{"d_mlp": 320, "bias": "none", "lr_mult_o": 4.0}
Each number is 128 + 24 x the weight over its row's rms, rounded and kept within 0 to 255. Layers, rows and columns count from 0. Numbers have three digits each. The size before them is the row's rms in percent of the matrix's.

# layer 8 MLP gate, 320x128, rms 0.113, rows 137-173, columns 0-127
103:088112140081145150116078137103156092131122097143144133144137126095098110157151142134105177120116124108153102143181075127157124108141107134097112098146120106167135108114160123109142154119133109118145150145144154095123105115108138113162131154139170188148127133121173154156103111133157134129102118161157141123137162120136132161116198158091122127137135134139099147090147088096129114147142
100:125122149173150103104113130120132133168117113134155117150085115104095115105123123128104134155131125134146140089117127110147107114118124084098113082141162161072172125146150101163100168167144100092161162156131094141125140102142163131161094113134136126088107067159085107125098153129118124137134135139105120142143131127176121117086099109134149105162098130152099133147105155106112155112144
109:087116134122122126118141149110172127097122121125161115099108086096136128164112153163102146131138141157116147136190163137144114092083095134124124137175118155141139148095137121106131132153149120118142151144173157143101081133145126133129128117119129113156149095156137143135115153103130111100102176153103140093147096101113117084137114135088144130071140139132119068183138110139091124089130
102:144114121144114118111119112127164132097154118148119076126157113138131117107112151110142087117064102134152123140087137138085170114174142123162120166107127141087117167153137091152145127094114135136157186125139152088092116142157156089149094107107157154118115134134097125114114115121158132164115147102134133172111158131100135149145133147121122154119134092125156083137083135115163117168100
110:157147115152124125148152127118130147137149079134142091092116165169110120123132125118143128148120137134071129139134099116124171164137119170105139150117106161141092159105120135080101114174151148134151122102112156114118146150169136144126154138150158134124101120108133138132110101084080112086085156149159154154139113124139118119129145121132065146132124067134149076123112110088132166141149
099:133074091102133140159105167163138142111146118087123120081139152091134121124135143138112138130115124155145135133132102128099089121124141134103104155173108114131104132104100163122084144132100137171163148105178140124170106126130141134128140110126123092087150120135134112116117115156108151162165145148126129122145123168139079138122186102100132098154122128184152123133172099109158080125164
105:164178127119136097141127124124113159076158121130129107135141158093148153128152163146124134150122134157087081109128129132111117136103169160138109122154123170109105139095168144111140135164099151114076154116149153088143173130121098104135117137101131081091110116160136159104100132106138096130149133123108101107146125130105098120095054125128125143110123129117118106153109108113180156103131
100:136119100103113131084098139124156132115159098106130128142154121185128126123165141160142194148124151161159153110139142162136100162153106122121143182120151128094137170119137120108080129142108118144163094153141096080115097131187148097116122122151087103164115157144101139111103137112111110124126129095115175136115120160136145148106133169147116127138147137091134120174104115116116116116103
095:136098130097139140072161112114151166137120115075108107056128092165087141142161141146113116120124079108096153114118135132125118119152138152102139113108103159133082087127132191094118105120108129152138151124120153094131142123115144101128112085148112087151107158108162135135131122138126129090142150084119093128118142145138100150178134095119147116131151118123144098139140121117117153115080
106:119154104156135107119132133124126195138128111103110145130132139078127102126107117114127121127151094085100116094089124111102111169134130139101133099117159117117152156071161141106089113107124099173172120108149144101158147111119109128127110123161114127117168135179128151103108097149105145138139122124075135170111130103119129156168169135126104121126124142116115153077148074109094145096140
095:148141124151107111128103121076152109118161108151114118133159115129099118105095132125166080136177096103145135126103142141119126121076108112119150123136122130135135136098124103114134134146135145150139149095143132147157138130101116131187080127126149090115121138073131069172089157173136131170132166147143107093174116123082117141113158097074129130142118123113123123147113111121152165141097
104:115128106147110069082118115095108135147155170100106132114126107121108158103116091136137102172148114155078062128068100133122109118161116102106103160147114134128168107099126168118118102119127126152141113112137136141171118137112156151099099110120144112162119124122120155086100136133133162127145090111119062117094132121114101143117147166131095123111116135117103104130092146097124100140135
100:107159124118130139132155155118121123127145156170102099097124120091130100105102124108151115126116146173105113175129151126152100101117132160103114147115129140086091162106121153147162121152134156081123133142112124176121142079128083099118122128099124164116141118124123091132139086094107139152105180124104100160107116103155147134149131153145153087096182107115115155133089170102159147122116
108:145106124131150160117099120113082114140094168159123121118111150127082131093148121115138115160139123106082086134070095122120159095170175089133121166139134129088127150151188100102100148140089107127149152070128131137158141102151111141119106120131141135121142160128134130110099134099137129178153090142111114144139137128167095169172120129082152112119123111110111149136115133129122131119137
099:120120089135124133109142102135108115138100125182114117152177161138188148127163111171138090161148138122108090106104096156141140163109117104098104119179132123124119130162139184188136111125124145112121151087146193110104097163094131148113150144130132138134124116122105110139109149108113131095123083129149144118155130107110116160113129093134128125116121104118093124138137098100155113161164
103:143126173101145083137079119175152117104134102150144141161126124121122141174103125107079140101158133150153092138165165118112148108156189105087109151113127108080132150098138088084105133140147124103157083136149128132183152157150144123129128125155128110114120133113108131127136121131170144111127137141122121137100101116098156125089126136158129166174145107139105156139132140117113131086100
103:139116084114116116136128111085106162144125106134127137152114175154128175099118133115183157147150132109099138115119127142113168138125138126104173160111142150132181111105169122141138135090053124122153149132137084124088126098164129141112174112127121151106130177105140107133159142102106160113109115117148158131141126141082108164085125134156147129115131135139169144136134114129107174126090
105:107146185109110157113097126124161119118112110171128125112145140126115126119140170090174157147138165142109128154163109180131110121130127129103175123103141146128082143119108125092132164149135123136155185142128156122135102101150149126123110178149155123143153129112105096152144153116090109118173144088104147143154103173108124154113139120166148136153165161106104099152129134120087132110092
091:120086140147171096142102127090132128167107127118121125112203127081149163125118168135133099168149148087108144153097142128121125135138130104112118130136128112146163136132169113125130103146131143111131168116178112157128159138134108141092104134122136117109122114057131120138116087162127150121093127098128138158122163155118113113148137144111135148093097104167152101194129116119150149085142
105:131108078127135128100093114116106142136127126156109119114131124147134131148168129136143145155106118080112152110153119135124166083117113124118127158109097159113169152133135130089127128150156086119086067129147165127133124121112111144112132091166108093130139106122099061096124154091147135115151147124142119139140114145181114101140079143079092151113124121112140187146111135108174158126122
089:143124074120124129150107117143097146131127141104146133128128151093119103154126140129136089049112172135180136160142152109093122128110131110118101111137132150132105076126113144169107099158116103137111135114115086144095123133122142089100113111167114164128102098147123114116104140169091126155147110081126140097118162125123110146124136141129167132140127100091145092197136137160131113090153
104:149149173110181166121125112110144138069127101099108111123140132123134188142146151117090139117097147157092184111126115103146092123135118102141113093169061115161134110127130178141131161194105118123153114144147142130133186101115139149139164120126159141137139122094135136130138119143102133150120129115107149142142135065158114152123124133145161127129123137126110146136096111122146121100122
108:149105117105152128139099150130153091087131121133122116168165135096131152076140123129136142109117101161156100137092102137110087139151125135125152168134121118171129168131183159130131160142127121176110129109144131121137129154111142146148131146088140130153112114102107098111153193131116107119096120113152110106109152170106124164114134093126169084094071122141098100130096151106111106157119
104:138135115108124130077155121124130111122121144159123119156131106125141120134095094120144099143108151156138107112087151156116123144121193144135154103128111127109130164141144133139075139175127105066146097127163161099081148121108137074113145140129116157115182132138108162125113143100120118136158133134142084167152134159118137128138115153113151161122123120110076109145140080191152112146125
092:154130108153142104113194076148169138130076128159118098134094084153114171151155169149139102162138130124121112159160126138107125083172141105144129164133100095116152139156123104108119128156156106154120108077142158146113155118119156169139137116100129127143118142134116097118103127135129123118134107166110141130160090144126104134085115129094150102116145137087126145101111159137165124121090
103:142172120096093090135098118129088139112129137105124078122114101116137102137160129097128154118139149105119164120151164111136115150187115123115182100128132146111145094148099109170155115145083104125151131086123118104140148117099170116149121121121125118166117081131156128126120105124146188084128106108142116139099122167131175132109157137134113145115146149123143129126131106074176116169140
095:117087118115109142138095134156136162129057152115116045094128110135129159120130127113149125194135122118169117152120112105140157145133128110131127122093132163171126156127104148156130131182117114108148080202083126098141142135161132144142135112112140109103121117107145105148116112092107163123147173131103125149115134139164122114096115102126116153118113135143116086124130108122120112098131
101:159126086103128128126112078124090124095100145147127105107105148131103145109113134089157149134160151154158099105105135134089129141131126107165091125070122129142125148156130132134122152152149157098059128100182118094121114136127133129162116102133138104126082118113163106103132110108105166108164114127118124132127151164128142145139113051120142147152112113149103142159117174126170142142138
110:118123164133075147151119148130138121122139128169130132121122134116153176119139099165143104148177106178125135105110126138132110114128118159125137139134120141106085162100125164165129115157073122141140102097123160122118107180143140165146087118121148103146159123127095168085101126088126082163128140132174109128142134135139139143148128114082114194153160132147095153131097139102142147134110
120:127101120144164103086165131184112140125080129157113136083169111105133177158127170154090141149087114125151111133110086077117138098112156096104114128120147169180106138143119120156133110134104127133124126153144125137133113109070132128126151123121115140157129120109094143131136112135109163154077109135100116147144169121124090141114149159155112120120134127128110151164094136163163151152102
087:075163140117136143093135140102107106128108120117121106137144082156104100136135134165157120132108164115170149159127136078155117143108129113155096129137096096146097112135128170135134124140167123113139122168139120094113130078123152169109082166113135142170119101072135115124152098118128150140150127125120125128131194108174082123110141116142114125119145137117100141117107155132118098065144
108:165138122125076114135097112104086111183085115136080105121140142133120114116122123130116097117077116151144137118191092157096191137149100134112088102174114145164109097137117153145120124131126132097133137129137165160129106100122133093140138140115087128163117128095183104127106139105100144124136135100108098091154094128169115143117100144129116149109144139124156111146103121140167136133125
099:091111158129130086128106107129114129151124162153092140170144123143143113154125131152127086162111153173136074101150101104098140108177112155081143100131143117150087141132077137167131125118147144139141131143151181142138170126084115110177131111120129121164121124131107141114115106097141120112080168103134124095124136159109149153131159153129100139121141113126138099086116115142117158169100
105:135138125060127142121123109076134080155101126148102113144099096126079158096136083096152115150106134116114122103136135135112137130155101137105101145165131137152143153122158106140116116088135091142137106124156101103129087108118137125170090122092128086096138125146135072106131142118076158127131140136139096154128158106152151141081158143127133148119087108171102150162106112109129120156133
098:121162174143103127119106132141130137100167072102162108151148130194109119073105114073107121139088102163121150158155164142107165089143118107139169141150095122095153116117157149140158097119100087127122129121124108094125131110145136124125118133131120126108133132171123131161093140109120094135126151125111137109084152116098097156159148137176121139124089134144131127132101123116150082148135
089:155141111093141066127110098144075162139094128116146162103153115149153132116100119143121149167128112109158133157142127123145124131129127137149107114144084118115157105182085127147129120103156167171106106122160117099107127064096143120114133137150130068134116119149168116124145114078141159139134105101095132177131140092123085171135135125129142119157127131133155103115143132129163155117106
100:134093098097144138187103167119134153133106129178079150141149163133140109136115117133154155120138114124142138153136150140097126142146119153148098151104119074107167107127139162094125155120127155148160170117181138139146136141076150123087150126157097092099120100125140124088117159118109124116124150152103145073092145132119165128097134122148148106143095131152120098149120093130117138087114
# layer 8 MLP up, 320x128, rms 0.117, rows 137-172, columns 0-127
106:112139123180114147141154118114122117096123143110110142103114104176190107124145094125135062094147130125078122141104104172086095143129140142140150126119088114131138105146139145130120162116157144112090078107126118130118083154162140111138095135099104128095101116168107090123141124107123101172135117114092113109131105132134097069130156127131137121141144134100170137155110131146097102102140
099:084144103123173109149142123131108113162085156175167150151127160097172153149143138124132152143144083099138123162123165156142140106120086149107101125124111104123107149076103146120144145124096157153120155136089163117098155155104142098136099144136138139132091135138085130097087116069122099102131150128129124114127182113104154120151110134125150147095151147149153105104121128139147131153148
111:138153131107092132109144080128125124131103093113170113178119116154103118116105148139125099131083098114134150107135116202133125132114102074090147158133103121162140144093080132145158115150150159133110116095094133147118142125121122132116114115097160094139151113126143121147085135132151131125097181109088152160160141106105130135144139151119126158093165126161086145159106130135079119134108
098:118133100147171093174098104155103162107143118122143112101167095139162132135140136122138128147086133150126143137133136159097123121134092130156111091143178131141149131138135062148117152145097100127154109128134123129126117123142109104151129147110129141129138172093139132160087099157122069147125138137130105164180160144094114119135154106125124163161112108113147073148108144077178111134122
113:123142086131168122118096129134135125168129097127114128144157108129120088142152129196103117172136131110103205127103148122135124077159128124163100149117099130143093131118116131157157114128133103115110163162159121137116091110116136133094150134144138158139150107119107136108163136149141089117096155077107164138095110100142099110135141163098149102157128142127126178141147164141100154132100
109:152113101140113130188114154118172132107132137125143155129122136101150140167145142135133133126132166143138143126121132121149082118108155132146101117176124121157080130149128139157114147119176156130139147062112149128142125147137146114132148113100090093048098097107113136104105139160145166148155108138122134122185094126113083130148124096145117155124132121150185132093145134131159121150156
099:125134083157096069121148108141119146138108099123137088101130096132119181152124116092143092138148122141155131116124115127148128082145101162165137151162183145129133104112094148125137090156107125149176141123108156177108131109098136133110137114153164157129154123123114119152143127159158117082107132139152100135174136142107124143109132171117151123091098160128106094103101164124116137101167
102:141107127134134156143154114067108112097159123149105192153135179114107104129154157100161137127139085121170126113110147138158117154142091105137140142135099142142122114152142123081101141126141112095141130159149109113138148154148099119126096090139100141142165147121100076151159120129133085140114159107130103071121088152170089144110159120144147119121112152116170113136129126123159098130111
100:109089132122159138136098095140123089150140112103100137142126083141175128137152115113112106116111113124135104145083133169075133109104089121168103121098105155127103112093128151122153115132151094104166181154146168160081118120147122143119136138132101108152102136152123161138182103136099123126148130176127138086138139111145123078111138084115147125100135108098122095157119140131100087138127
098:086138117147151129128146109144126139093126141101156123136126162099150102090125156124167153099081108122127124141100062083119119132146152129125135146123137121140151130146135155167148150110142114111132114160158129119152134165083130143115126137149129110126122140111143113145054136124094177113076103187123118122195144158141134097113107087134098153117140130168121151137078109132139135136117
103:116190167144076129143134062142131115139154094136115103119109124153118130144151095099122157134166128160140119103109143116147079104109089114110149110136141146175107169135119162079115136129099114112137146116134135180132125142124082110123151132145162144113131133122166119169140157097133113143106136131110132077119116152101156111114126110109124101124117121135102128183079120120101097085115
100:075142116133113148121132075078098107122144146103151106139110092119167160105139137096123138154129122143126127169143138155144109167120117151140126139109143120153151156077105081116131127108110126140134117148161148117140094117130156103106119174179111126124083115124127122094153119117138117131115138100084132156108174151104120155102125189084134133153137123153134138162195123130155163110120
109:122125118183112116127103084107128112130123104077145129117154114154145130132131159139109115107138186109121149128158065089154139139127101125144110142138154132109090135136084094128117121083149130142125131131149150128123135129114094091124116127178100092124123139131135141131152134136142091103096122103114146140109134144179138104116123087127153170182092159105119157106104108106081073156156
105:141161094101139172167145110133137169097124155136139116174120141123098124152134127096122114081126146155135150141140155126136102103161146135144101100139139180121123117187156146134119099122097160081127153144170135140120157112129150142187109106118148109145107149134152140095184162141157175139152146132120153136113089134127142107083153161173117105127114129146119149160111151133124100132143
102:157095163108118155114138164163121124129128128114123109145114133083148170154140120112131102103114160181115136123141138107132142147103136131155121149143128078167165145117164132109096109118124162085111112115137130101124073108128084093130128129092157138096140134130129130137165150120069139120131158164141147092109095113149116122154090143152068147119119109164128132127165177172134143141156
099:140165097115121169142112180118138130127156134145105132153126130084129120134143151148104131120121099120120150122124129108154174139090152130179113070114188114106111124110110085102198140115102119165125128134132185124134143142116137171109165154134154139149109147139142111133121160122134131139080111080112128174141125125109104108091089128099121127123139124150138146122091080144145164136120
099:130148164149125161145106149131115168116110151150119092110131147114156150141120125137138130098145148136111164132162108114119128130160180127135085132111138114140133123125113078147136132086121151157135186144135131123163105085122154151115166117142121136140183127136137149147110144173138143127158143111117123100144110115109128145169156116169149127115149157131133195158099126085205092114103
101:126109112145115127104121122118157137154106116135121092132105157154092132150161112120145125153142154146177141107141132145130206119119120123132113154119140117170124186095091107144132145087151117110094110141152154096141120143151135154090142105101155163162132132149118116134114154158130131163170141164161078157158129139158074123156142141141112122166180141117122100127098157137091146146116
095:168134160141135160146094128147105096134127135114129114171139119104127099135094079133129157099146133113127181158161142107158118086125148142135089100156138116148161128103128150131153113151124132136101115141156133129117108122118175147125147104153098169101093171125089123130094184138125165108116106120122137111148085164105086118154169092141157123109112153085142107117134116118127099175149
103:163133139116121158102146120112069117133112112169122101092090155131167130135099111134117115161158103166127083130126162107093122167113174168164116130156159166110114142137144143134152147137163126163125146142136133171114088160136103097163135120090115145171138181156167129135121114117105143117136149094147089112111085145119147144163128138178117127115142115153164126131131140146139136115144
100:144147075120114138129129122093067107143128138132119106147108145127138134143161146126155115137095105070128111115124132102124129144113131150144185141132125133139123141133089159079090130160100103137097127118156134130136110156146099138136114162155112142166117115184107160138046121141117102143136161139127093076127173162125110151161126066115096123101120142149120129130155136133117122150120
103:150164141125138108094117158132122112103127162120138126095115094136129088166134131191139157093146142136153140114118121140108137108116105116095107176139131120139099139134110118135093125153136145106136166118101092150139104136175135090090100126111150116113136095167117125106177129074145111094139113138166148130103142126124178079123155092136114122131157128110144158099064132174103146129144
105:140113093115136151171151119107172127113150147146100079128144145091097157144096125126120135144110111136156122114149142162127145156162117127097140123091126103139148114119151119110117153114133148170136107108153097115107118153113138150151107131123126123102178128119100130099126132111103162074069137143103124091144168154118168123169130115150147072126138120108157191108141163098130078122104
103:155124158133145116151092135139145138106125102079137119130114121189140128129132126141180161105182093107109156086127087137124125151132121085103089135115150102147126107142129142146151126118116145132132096147064160160175127091140149125131150107126132108160103127111137106171124164139092140112123084130100152121155099099097136123126128107135150181131116126145170148150145152076117138109102
093:116114141138128143159139102129106126132149138156132165124113083057122083110103141188127134106109131104106134143106121124127128126112104161128125115144147122117118122086100137122146057141101082125123124136145118169171111167182146110170154152120139146136192122133146132117088122122151138159114109138105146153129159126142110143161127149114118124144105157148162085115147096119091164127160
106:115122124099136145134144150119092133146120142130103115096141135091117152109097078133178145151174090119098082142133128098131096142121138113155161100107106134087117172087170133105076122153103134144161118105146116147130147165120155125105155123125130158136110130135127154133106143141108127151096164111135167091131106126095126145083092103117141115148101119121148129087145196125109160152157
093:153100088103134083128118167133134095130146142143173138137159142090110145121159129150140141176139143118152136149146106061114081152092100132110155150132096095128097129119089116149140112144136124116142116123123090128142081118096126131111155138192145112103133143097110129150132146116133118105164124191158154105148113121151144124123130175151107156142110106122132105104165130144153113075113
096:117104139115109125176135158141113083129154147087106180109152141165097137153201125143128117147132120177113162152131126086154107125128148110133090086134142083146112153069096144133154131140110123146168146133121089146125115124127156126130133139131143152140142150129125113154149146150098150143123141103109181166163124144100092122122130147110123107144154131137181152101103139144158166109137
109:134123099121144121145078150160160109149122131123087081126123168149095084153111179138131141160106148159133103148166098138158122130118142101107124109134100104139157138102148103101128120133140139092129120132138115131148083137100094092104122100138114142142111144135132168159144126132166132104142116121139139155133152160062157111167090134105188125086134119128149126165168146140134084106112
105:160153128140096122131087138111146133126174077117138138115172124139132131151131093129134169161130129142138136105131171162062160128054108126102157154112124118127125099148149144108129170125134109150150149144124141120103108113160122130124071137155109125147111126153152121167119128118128121159093122140090132082122154133160157096127125170151159106125123108104101105084118169156107148149154
095:088125123136129094102101148119140154158150160147165129165152133127141106122134116135139098158131141101118097142144118122134105156113135164126116164097179125176178121097135115137105124113136123124105141124160118117155119115119078134087111098137146092128156133126096120147108129102152115126156172111077087147120158183075130169149134127179181113114143164080109142108123130121136143132139
098:115151111073093099116100147077145164111131119126143109096109103109090109132136113146156123149094119122077150131153102087158080179112147129126157103161108106084129155162148111114108142121124129155125106130166122154088140127178125101089126140102106099108178116134159114112148115137106155130118098165133135156147109106147097125111126123115158143114098170114130166126122152131155104113129
104:163128118142122142171125136143147144119121139138180168148099167143123129117158111142179103142136075142154128159132156113139106133117110133139178106131183107137088098125101168128133130141167122124102093100094125150123082158116144124107142132123175124082120122070131134134114145140088168114140136131106129139099091169131126110140115120149098141124124108153129193121125091096122090132132
111:120144182115173117101160096111141140179135094158112133170131102109123180092166154102096119135144123170139129139147127105135140096145140099138118127152090152111115151147126129135090142118110126119131166139100133169146129178098130155107121118129080128116132114152114131112142123142104145130140125154082105145162132110130110141108104078159138160132155178146142130071122173108121155117165
097:116134159112106113112128134116158114114096090100132169117161152139113141091107111181145149143101177139127130136153188153098142139089145073071126111169120102123128130139110086133116167148085162163134147119120117136146112095112130126115132138118158143123120129114138115161135140125154154086116109116159158117078126129109169158128131154129179116142103162118140137113078147127125121090153
082:148105111133153135171107117146129130119102171130133137152113128172140131102145109157149132103099072135166157117075150099143137107137102123145119137130136100142170136131169102144100084117136152142112111104116092120104168151080175137135158123142094115162097128118137125080159181129094129129134113145100091143137151110128095089129102133142152165136176125093100122155134113114143125107098
# layer 8 MLP down (transposed), 320x128, rms 0.109, rows 137-172, columns 0-127
105:117124132148134147139169138115158128112109135139114132119104098147166173112127109137120072125188084125108142117105110118089126123138204108150119166138120152096113160163128122121094094176133146122141120115131171122128162141114113143128119156111123124100135118133126134059146140125143122100115155103096138135108139148136154124085147084079167159167126081121145121158139116157140113110124
095:161138130107167053123099118169129153154142112087123147092142137108117112133116130113131159151129101129117109133066083075158144116169149124107135109168102157153115111132116158103106145113125132135158118135152110129113071115138181096106145126108115114127158109114087116118171126117105151121154110155115152142152124127130078137138125118109096104173131085119114102154122143150130159122135
108:073164122109119104147130114141152095077140092125159152147088125126122100144104159119114095123125096131140167147111088132138101127147119131118113156134107147137164105124115132149165136090161143138156171127128145158135162112110133120115095119117153126127126122141088151111136142082133096118145152110161163144135138152117109118102128202154134197127140135106115067166122119109094136158138
100:124154104195122162134133111142128146160143149127110121143120168193113126129102136085169156132100163110111132140129126137128107107147160189081086155119136175086142136134168112119134118112116136161150102161091121079123114103108138119154159107144134102131174127095122124158151178166105109129119114160116125114151140133158168147114125138143113141146128157154132164135137111127133113107149
114:088128165081133115138104185133182135073127111164133153142160108130127142134121133123163133126107140131135132106107151126140135175147095131109094082169148112115122156141145131130104112134131138149169146168135128134109117126142098139121092097080096158117093141140117159171121123139186128130133127139121096147149074122068101106131109105133168129106150112139164089128119107109131137140107
106:127109075130122073107151129142155142176162088144140138133164151090110118193139160119122124123137151144124106112119135158160155115157120161170140160127083120128110133124090168100102176113124132131139115094157104190116084120150135114157114139114127119106092104123101108135136117140096149133116153155151086142143093144132108145098125135158155120096133154105125146091125136140134097143157
101:122142150145142079171133126103116097134132115126058109134126154131146146112119136116106115151117064118143124106139176120117104130138154143153105107113109156110137118123114131118131138121108106148092142150121143132133176110091066097143136144126138132097115083117130114127093153115153130124118147103112093141163128120121148179074101180095075120098125075135119109142092128121135135082144
107:132118125134111099124112153084118117184176139105096124121176128114141126127127144139141113133120141103077116126165081126140104119129137088127149088149073135114125080093127149120127119106128134172133132153121147127117157149174145152148131130113165133152106128122108111124093114158137130119105139146101114091092073097128138088110092165154144149153102124126129100103137108189104161153095
098:105160107112153134115156150156110131199104162120069118127116103111128118134067156119139146147115074121104152137150128108114094132104186096142140143105128123125123141112105093133104103141092126126124129073140124133158190166130138121133155149096157128137111119114117173130128154097156151166110121134121116123146123125152160139121123149140083123121128077106097113103107171110136126128156
104:104111152139120131101177112126109139105085157167136134120145119122149179111165105135112110143125086123094168133146118175140105106146102080146131130137161138153125113140123113118149197139139126143116124114078154167102099110136132129138139144167150117146150135099117123113141124103127135101102126161143100107102139128142095090105063129107103138137143104104146099146088181101117114109085
101:115148143094121161108112142149113127076116133155107109138133126082110137121115152158118160151117125131149123112110103140121163134164140111110166121164106130137151089150116081155106130155098145145083186149153125132142140150133067121181121095080127109153101141121106110115102087140154142132139107147125132132171150097154105085135117158139121155129131156121137155162161158143170167112130
098:138123130160105141169122154087122119113131104126107139106128110168088133120109113160166107135189131158117148101098126163134121147143123123151135151137155110165092114130115084124125119143084118090155108140168141130137116087130119153129160147146162143151140144135104129185150069120149161147126108158092144159127150176109105126125139130148127100102084151149111112081123100122137125161082
108:088114135140124128167121099164169149134157109109166200167141144165140133155126095155121114095117158132101154111133114136098110169127082141099124119127101110140166139076132164118146126125134071150120113131138149141076125152177129109164164147100126154106144110120116116169161154132113143100131133110103115180126139121156129112116079143153104104156109116121145143127129105130118140127154
105:113142148127126102123144135153140155130113127145152116119114162134137079097102133143147117071148136150112139106158123113098082126125166203123137109147145123143160175119105120138092122125133124114167102113093113117132133091108120127109129108146136094127136141130138187083126115125161074140116103082141129137101138134181117114141096102058121146142150176126108108087113141128110141147111
101:111094126126107174096128097152149157120157149109123096106101138089081122148118102120152141133156166137140151148142078124085140161107103160133074150111157129147115136107123137095157133149103116135133156097119069158136108131174124109131113152130137149116138086114119149126102113145092104149158139154141104129122116099153147109136112119145100128097120093154131156121134170187182116155130
107:150103123131101215097190106116125139165098136145112136128104117152134118109151126127114083120139141120118113188142090123094121093166138155095135133113123104139149155125130148131083125140121169147098141125119074130088107147093147134144123098120114139135156141139118154185134142132106110143139138143085166118151119148144100151140108087149100135122133125117155112067122125152153125126107
100:123159099117104119106124123097125113118138123157142176088109088128137143111120103101129144117104117091089104166125095135154157132115191104145163138162116114178135131125124141136124087155116159149104126114143086133121104151105149102146134125114146079123096121095128132134121098153175121172101153131136150127103145109123122090151088168120106142078159174134133107128134162144077105131145
106:140119127118152161136125121087159132158130168110148134099110157144101122168122110132125172131102116089118146132116150122105142116115146142095131092203132120115135131123121151116125115132099139102088099112144115128145150101137135092120085087143179139118086121127129109164077147151120161142168113105144133109158140122181120107117077152122133190143110100101146115120130127124139173090099
093:110159110138167109162139148099124130121151145158102143107122131148139117074149126135112106130111154142128074126145122138115131094150110090134156155117128138148073174133108081091160103076176109139093102133109127143106128137135161130152123170164145123108107122162125119140157103171125127157183161159157142139136155144140115117119136145142111116113133095109103125089127195147131135125157
097:101108125155117133142103106134164139219132149127150142134101117104099136132112148107109120131115101119082120103125106136127148092167097131110149109136109140132100132123090144127158109115123150156120150130100150110123121113128135126099132155157137109079101121069108114124131095155135135117186124167151130171135130159152141112142094089134107129154125156077137203128151136158154117139153
098:090105105112130086135116137129130136116143119133161129110133114127117155169122122147135138078110164142097131117107127144182134133135117096135144116101153147118182166134083100143142173158081149131135103136176098160150136132105091136072158141108092134125147133102135113128121091151088157092125108189131173117147135120130139110095151172138143143154082120117166138117119107125140145142144
106:130124123136167155151132144113137134116145120149139152123173128107099139123145128113127094148125104146144138097147112149094106133119192130121077132179124155103108071121134110158138115182125124120129110128107097150109169125097160145099100103160132161143139105169123135149142089145084134129135113081154101145114074092111091131138143121145133139108115144110135129166140092125122154090187
106:105120119128101102166120152152141114151134112136131126107155098120146132152102072125146125121091106152168180134144087124088151143089142064104127140082139131094160119132085124093097117158114135202104122146112120105088078160098132131129106136102110116139135115094134157142137132131176166127093124142128107135144164082121164108118104122138153124140110121137125138132134146132162117108123
106:096154125149108110171153083084160142127098100125120116132139132181105122115127134137123144114127176120133118110103113112143152125130111054096160111176144101140116138101158094103166083096122128116108130130115080108150142134147100124148103103136163137114139145146096125080137147102109154123088112170133166108148128110133154136118138113162146145154121167123115160146153138126137087162161
094:101094127122124155121076128082135075116123158145140167101122143130139144097116104139156116109137102178121124129109099134137153079157101123138148128122158110140130087138149116172105098094126157089113190183111112136096137152137142121116106158111155150134131142117125142164114123158098139120124152124125138149118118103105119110124114130186155099151147121113136138096146147169064154160128
104:117162127085128130171146122131147090109112138125187150120155147137110137147103102119131119100118118141109140111138100131140116104151121123164157078154099131091178130124111138136156138121090126111149148106113136139159115172062152140129148118153117098102099129120131111101118109122067154157146150117096118169108095148144126116156159143121112082068126131119167148142156120093139156107161
097:162112112130128130117098125095109077102164094128122069152152130154170130113141124124113119130110086137125140167157142164125093138097133113108104132139115108130167126128128139159096152154162145138070143114127113150180129076118087124161110133132139128130129137144114104111152159113113118138105122067139090151097122144115099165192131118144155113092133184121147161130130144114123127140114
101:115148077166119140112137124084152100083101101096138108114156117145095128107131135131152158132145105140128062128137164095119107094118111126111131105184118133134121131148101146107127134134127150155128108099140128144130113111172140120159162118153112142108119080098143129105124110092091165169111093098127106134117103067120085152153109088087089132121128129114084131108158149118131107130142
106:104125123135145170118126113092116148132125155114155139110095106126144143158141151150170108163132111118139108105150115140113106121167121100155178129125100159124163134091155161218173119134123141094105123132140105138140106109157149129165111146108135137143153110132148120112192156148092115137121101106139127132125146119166085151107144172118103142158140092124133157110092147083103113100133
108:122092114100138168140098147167098110134151133170141162113148165106088144139074138120099147138089118120140148132130098122151148127130141156128134166152129150150101147162103128142143151122150143144096130100166134133130119107076144081132138115141142178173142131119134113160156133127101099106183137135110114151126163119126115112158114151181095129126120117094172100119152132140191116119159
092:127119136059134152124115114111135149108128137098139131130127107129170157127126105155125165117137099189130158128130131103100148091162162170116134139109167124111162140116143178092084117137132087114167137104156152145147132142145130147112114151153131110104150138163133103150151156120116129140118090180139130131107141153120092108114153161132116118177155102121097163144105100071103102101112
102:101096130179170128140153125141097101158160149088119131108155132090125133147093120160158148123148148102159120124111116114180135104108109148144077123141120184146165109096129136114147131157149171187131090154122156133122181082129179126152134110140097113128144129144121165116165143133127101122123113114110111116087102144146115107136129128120142090156131105133138158080135149152109144125134
104:133148144144152176145113105102169170100132142182142158136122147101097142111109124124135131115153088121129132173149113111102117117081155106106120103178156152140100065161149141126114099168102104122125123128099165104098124157173124112108117125142148085119129092112102116077147155150110078141122138115126134137117147147138132079130089141141138127145097112135159142105142152153147153149132
103:086088126098110133137113114162104132114141139118117114109087153145082139120159147126171100164150140138121088143126103133142141079128146143146173122153082111139106122116140163098123128106156144083125104121115120126132131146091136136104120151153116159144118122169151116160126099152111085101160120148151138157107133105045123183101155176158163145098135154107130115124114122143123126141126
098:115170157128117089141076115116085148091139080109142130114109136174121132122154129140135132145127136150100126123123089129116155094153147141114181125164099164149156110138183170111174145127099083144109149173144130100103134082131138119171145173153106134130143157124072121156169094139137107099108145121164113133120130121163124132109157115131161150115124112135110111141129116119138154119111
086:112094105096125083095130157122145124155133118109140147092128127090109103143183066109121107136171179102108116145155123143120115150103136096128138130105112115082097109130083122115105127144103112145146140159145152113181133128182126136130153125118199122135108140136152162178134109111138121078168090116155144126162107108142122140102141138125090126121112134117108140129102156106132135115113